From a checkpoint of a small transformer trained on Wikipedia.
Size: width 192, 3 heads of 64, vocabulary 2048, 9.66M parameters.
Each number is 128 + 24 x the weight over its row's rms, rounded and kept within 0 to 255. Layers, rows and columns count from 0. Numbers have three digits each. The size before them is the row's rms in percent of the matrix's.

# layer 17 MLP down (transposed), 768x192, rms 0.0704, rows 738-767, columns 96-191
105:129101156161173122137125174121179130157139152133168143133143156091089115141145123134125125134103108131102149137157165106122116141154099101132118128132177116121139112118143155134140134084169112136116108127090134108118140105156133126096111117138121142122162104145167127109164129136087128150
094:100115158132127165133107099119135148147137122115130141103110106129177144107143106149119094112100105109112068123148136151161164142128136153097151133121134136129113141130123132126141143140118140112130116162108118198141146166128122126138138113180141140144140118143130120123158107153152126072
103:105146133142096131131124116184138121142137092118118137122185118100117156115176161134158106122125087142108136147128083120132112137188112134110172122144116199080090125126164102133100108134129124125084118108114096119151180117136136139119107147147110082131194118082142212109136120152134158147
097:104150148111127114125124115126128133161082154151134126162103138093115125120111159096184127128164132125127156135124143111118145164131149131087112113173135143127165143165152098109086137092178169109099143144187169122120154150085127108123133122135131168095137136176099177117141152118161131166
104:124104131125127145136117138156125168138131098112151067138145127140139149114149090110113141148187106114138084084092150184112116124133125114095154116129089137158128113135102121115097123136136144131126107119141149202141157147128168107125102098118122154103126126139157151107134182119158162137
099:079155157147083126143143123100172153112133093143156121139130161113108116141179142077103100142106128102108176131148117162105140119072144108124136111098122165127148094118137127156121145118111062110166124140100126135089096126129204144139115146155099154095111094129117066136118093133146130114
108:154126167127086143157117155119132120133128187135163101129154133147123104151122183150159090128154157159101171122152155114119106137106112166130138125145123131121132107123102129103138129153109122148140133135126143140104163086107157116136130123139108125129076169153106139144137176166137122147
103:164103126150126107140140130090118137154148128153136099142110131110143162178134129122153142104186138129195137075072117166132149124112138072137134125110173167121172091163107152103117141149102118159135122117153139136109119111105165175153126150068141110112128131131116115136143108127110129091
116:106153146158187095120148154138179143110116110130131126115138087127117093093152142128155163156113105166131156128123123112134149134117145147110163139130163137135142102146166105170151092136108125116132141151167130126125145138149151180111168126181103101156111141103157171134137125180126129123
105:121145110123121130138098125144112108101124156116122137136125082132145151164134117171113136093118149169125083075154165122149098108110111146167107136165088152138141123150123126120138176122140093151125116102153130109075148168130146117121131143131133137103135091094101161114126138126109095129
100:129144124115096120145163155101127123155145109095135113104166108135109121115124116091129105168069126122106117094111139126118141141097166112084088149120114158152168158166118119135129126137135142093103147151165125134116137130153154147130187107191134112161121161093144119114123114165141108154
101:091120129132116101168103114189160159122094115090144115108152174116103167147153117132100101146094092143175137130135140108177078087115113143140129152176112189109148099122135128132142118123166171123149111098121073099131116153167132119133125139097113153108139089122114137132137130121112131145
090:117145142120112126114126137076094138153131149118119138088176130141134124164126132159129144119124127089125111148115139125134142099123110123116121104115110101097161124102171144130102116123110129108173131126120154100134115134125086107095092131122155110090093121141140106125105101159124108152
112:107152121115138181140105141137117162146116095104141168112135130183074097109121106097116117130136118110111077127174097135131121105139123157110125093104128183137093158110187097146115116126095150140141164134112122135117122162159129110141134124119149144135144099150123107109165130165148093100
101:142114168155117147112124138123155121098065083129132140106116141143119130122089107068082135103141137083115106137149093122096194071180133107131122129145133097130142111129168152134141120097112136101154123101124181152097126182142119119141096131114152119160105110119113133097116123119081118140
103:131110150154167124131145144145139146108154151126138152147146156126140124143156139170135084125112113135112147059124091101153096111153110151080140167130128132096111128109111120124117095139116111136144096116140089135148153077150155121182126079114146101151119117086119095158111173109092133143
105:097178116143155149098143142156098160106110107113135168137158107140137109136155128126170131137124139174170138105139154096161145140126110130134136118128103149125102094156190141128075117122121140113071103137126105134065144109151116128129135123088128129129099130114126113138164163087122145123
094:089158150104107134141110151142107166105119102135150165140096142113124130129126166131155135080138093098123138126117169126128138033103098167141111117124099102089093099150125149102103165148100158159125111121076112148121145099126120136143168143107128100134100150103089150130123133104153150136
100:098098079159152143158154134140188164153144116105152158150122113082137118138132114135134169143144125127143152133148139075086141119125127130139153150108150100146108118123136159128134155133143096136144138123130086173122104133124082123133160156137124123139112116129162159131120137133132158122
103:126118112113128137124131125132115063110124108126133119153102112121118122125116151167132159138107131144131191179115142152145123118150078112152104105118105140129143098140113123151115133168178126103141132158151129170109108118127170117127169150173122143141115112126147135107082117129089142112
106:176148095150099133087132117161126123168149114190112116150130101127120164140111172120137106137123094098150111110076153155120135110107141115083112103142135090115109134189111125153090078156168125153098075121112123139136113086131135167147159155131129124109148110120161119135102127139109136125
107:157119111123100100149140168161118145102145170074134148110135135084106118129128141144171117114112106144133122146150178130117171119083108118118163110119121078111175115133111118095118123173115107157139109150117090129128157131149170122148108147179127122180136124144151162135161148099149138109
110:117135103108182187102138170075117118099109098144120139090140099137157130112159131169140118134083160128155141120112115168095144118155107162089177120126119121092157162130135150139142122090130158112097128124161131115147115123158143107145172118179141173098117151102086145147135132117130098152
088:081143152143121111107109143134094156112122165102110127141145132125102116120135135114091103141123128081105141135119097128126113136114102121143117136101057179083128157116158138114141119153092143149130096181111118146109126147169170065132122155163124129125140158095133129121096142106148088137
092:131132157091078140139133122138119158105113141131116144125112130144115085161133101144202148116132127172092120138099177148127166111132098165154108138135115083127094127146146139135117102135109147083099146122112101119140129141109138112137166081179141143134128158096094119140119116131163102118
089:106091141130134121105139107137102121141116083123152114096140135081128129126100117149079101094106117141130105114126110131141126088127147106161147144153122112098131094113130120117115099144082131158142117166127117103138153078144097120100119118087095124091159118109129129053138164116124149140
099:126114077127173130122137139158130185138145131121132077122132131120113157123115137133116128089124154102113112112131126150107179106111108100106139140114117106062109155135137152132101098094152142143125107126124109108138110107134126109124121156127192134187126123140104146108150083139109149091
076:146101106140181125115161112143129145115109151144207139131127121130112136140144124119113106148107135153141148128145115136128166180103149114122151105132133147123126137126128140138158133170111130123114133118127117107147145126109192029127118121142167094133116124096130146114143116141146145140
099:103118109115146135139137144125145131146154142109121095167124121138098168133106103093102116173137109127135127115117058100149150189117136145148144122153140092138128109097146128131137111122129100124115152141135116102074154125126061185161069098138123111142134119078165153146110086103143123136
104:147084119137107108099135106129133103133107150137125135130145092128134112102147143131142117079105153137131111082141108114062136101087108085143114135155131134121121156107116131102128142129085109147113136145128116128123161053165113139154114087120138160108133213086108126143130151118160091105
# layer 17 MLP up, 768x192, rms 0.0803, rows 739-767, columns 96-191
098:153152155089153100149168137141172107147124104156135105144167132100144165138115108157139152102111093154184157120120122096126117148054129106119111132157112111137091073109129152119122127092152140086157152149121143092112130113112125130113121121138089103129088098138160131119153117132104112113
102:147094102059173152206109124150169158101176136137123155159130136148099109119133097113144117133120163131128142136096143158129147134111118151097124144116100077141145080112135188144139080113149131122158101127151146138172096125131124114099120137100108133128100146158097118144116112116159132118
097:143141119146148134157115124167152123091144052074145107134140139141137133140139123148062121107178114107126135149108109128158106166119178114100096101119117181095093143115129182171119128107130111168132166097119085142116138117120127175099099163168158123104111060157150140111120116141148099130
101:155107093099163123167128097126137139120122114143086177100163104095157163105122125150124186125127165131164114144150112101149119119110130131109109135136127151080117107108142143117136172091146111126147124217182139134126122093119125110094153153155103104125121090136109145118129143146131162129
099:149153100131136129134111097115113150106157106082146139086147079094118162089167100132133108116113103168133130136146144125118102146147176106112119148125108130134168128107123144118084115053132107179140143146111110135145111122124151162135132124172124133155126136146158134167119093100070146148
105:168118102129141160201132145139129154157132104117124134120130144117115127070082134163117117144148096109152101155128169087142127125068153084117118131107088158143154120131105123137152139093172140134088168144167113088155099108101132129138114154113131096115123142162097103130135131129114128100
097:132129133090134131142144149177120150064123100128088139123123137133123165136113111163104123130165206159078082132116123149113105083130122138128135144104093110143106101066157142102117108089140087116143129142179127133151139157125112121116112134134126114123127092124149139168092130136132111094
104:166097095099132157126169094145120130100149104144141131071127106141109131149194106105181132109110110113088122112171171118108144106140151169166150066116133144101152143121171108138155118100166129137118131157183122098134128131101120148156162130124146117132147157159158134119144148155105114054
101:139142046126141135138114142108154146113133112138135150132106062133109156126090113152132125075172138108092141171105122125138129132132147132114138111129162113106163140156148189151144100166141118150174155124107142131137135129155131150114106152141152096141144086112171156139117145149129132108
101:151093122157124170158107131132092134122127127131122130115149117136148143120114101129095107167152132171148158117154104106148081119144133093104112181109151178124107145110091123125139133141119110130132114153138134141153113116107125099128124135120114062121141131166127117104140161116113101091
097:175112065142134114157122111099159132115123134132117127099118118141172131129087103098134121117131178140138100123145146138148134160102099111132109143120157129182157180119090096114141161122148119108117139134172108118127079122082127140151099127177108131149112134089146114121145128151161103092
094:150140113080112172106158100172124139144131127132090110160107142102149151131186119086146122108115157161116115116121134101179150167111129137127140150160143114111175119134115127109136165144114137122131101152102141122139144119114134128115143149121125118131125116145127161127115181131122132097
105:113127121123140142159115115119131130125086109116104143137142129082146107147153133091130167077140143168157128143117175142143146143125101150116127105164133179128101112110098152082165117100123099098138138130157142117141133141032099125136124136161103066125120107153159152105092111128102128130
105:143146124123138153145118114140102149111173108161130154128113138107126136125148121104151124098127158125152110131138103162111129155067120126108144145169131114142133125133097155163176161149177078140111098151128135173142084130085117120125133147177147102123143131122106150180117100140123111123
096:105117096142158130171137101127094149142177118112102106123114144146162145129136150121087137126133153075124148156115111113116158135112116157149123140134138146151160111093076126115148142140120152133103147152120119111138136166126099128084153120093121102104129097110110163175137118108128082109
097:156092103105150157103141132114132131152161110138127141131125131129125116124147151119120115105102087127075103165158129139100125130110134088118095168117114135131128151131160161076126111139168120123185179139144129136128123099121101141123165134176144130129147141168175144165101112111128124144
098:119105139154130171181142109150159114172122119170165094113102110143120166147162155126123119112114149187137101146094099153122164162105184136086133115146115138148181116095078088097125120097161098119077136130129108096105107141113134139119146126137134111114124118134129126122120133172114129138
096:110116093106147164130122099154125126118139124133116132142162135130106141106115128130141127081120133107131137134109144170152091127114153111134134108137161150152124158140113105114176126067149091099130088133121121101166089120152095132144155181176120088125119104157122157095116155120104162115
100:171089147141122145134127119145134139083162093111130136107137108110101116097168119134159151092159121145115112176144149108171150113107118109150130106106086141140125141093100104168106170167148181129067113116173080130101098112107107127127170115112105119125169103090151119167125108102128132115
108:107094106131139142175169119122119168150138135124127098085132117118168151108144129128124168149136088147113106140100144141096111139105143119102071158144119135115119136125092119086151154108158143150111132135110115124129125135179158138128148125114143145163123152134133157152126090111111151137
100:090134127114153100142145105168132128131114156113153161138137069097118143125103140147111136132166100154126142137108091133123087174120140118168140108094086191118133116110120129147092157100128127151094130155152158136155100135090114138125103142095115088127083164161163175118166113119150091108
100:142156104163139147133156122179126182123123085102110142124165113146124178092111043118124155073116123137102164135124139150106084139151139144127123120115114144100157131145148083142106136143147108106139120135095111146138132102145058169134171150137114161122096110152124131137107137124130113104
097:125135140148135159158150122097146119105149108126156185083101093112118133103119111119106088102114119131108143121121121168145083145103129107171153193133112069090148117116147164126101137135098127137124141128127115100183134088136127116125129157113142144176139161139155168154127147147118156134
101:105111136119118143141144104145130146145164098165129122115129119148185111144166135140109120112161151112119105131107174101113123153132153108120132166091136088124130128099136129105186140084147164207140183097124137111120134154150112115145156151109104130134114098128146130147103116142052152115
094:145154087152121141113133089155138116108104142116094157102117100140143145094136156127109119128136089113134103152118111133137138128112092144124146101133154135070129149147088105156110111133175114122126136086113079129125141089099104133115116155159141128089124096168155119136113154110099103111
104:158106116142179163112153110103165172095094089121137156127160115144106134129136102158148132121113142121121168122113182090140144133108154097114098169122123171126136171127142141116118164134147174120131172139155106113126128100121134129119133156132145142146164145156143128126119107161133129066
092:136115099144128152159118099134116173123119144131142124136142148132113182112134118128133101135110103189096155161118117127133122126143120126168138099118090114133143161117148143130113171145127111206128112159144083176158133108116146128129088124148130132110127138180126156105120158191142148099
097:168135084179136183121123112125136102125101085139151156112091126149144085115127145089128123147178123111122148155111148145147138125124112068151134105155079106158162136099132126125122158088146095113118141132128078121170103099115107144149168131142125124128136160169131119128131052123107114123
099:113148108135144152122116137137153146147170150079148164140152091113134142176143146114093100121113140151132154157176165161136165144149109113151151106155147115136095093147114106098157137173138127103123107140131154136135100154097103171119129170145113108149125155098162127118149146148102134142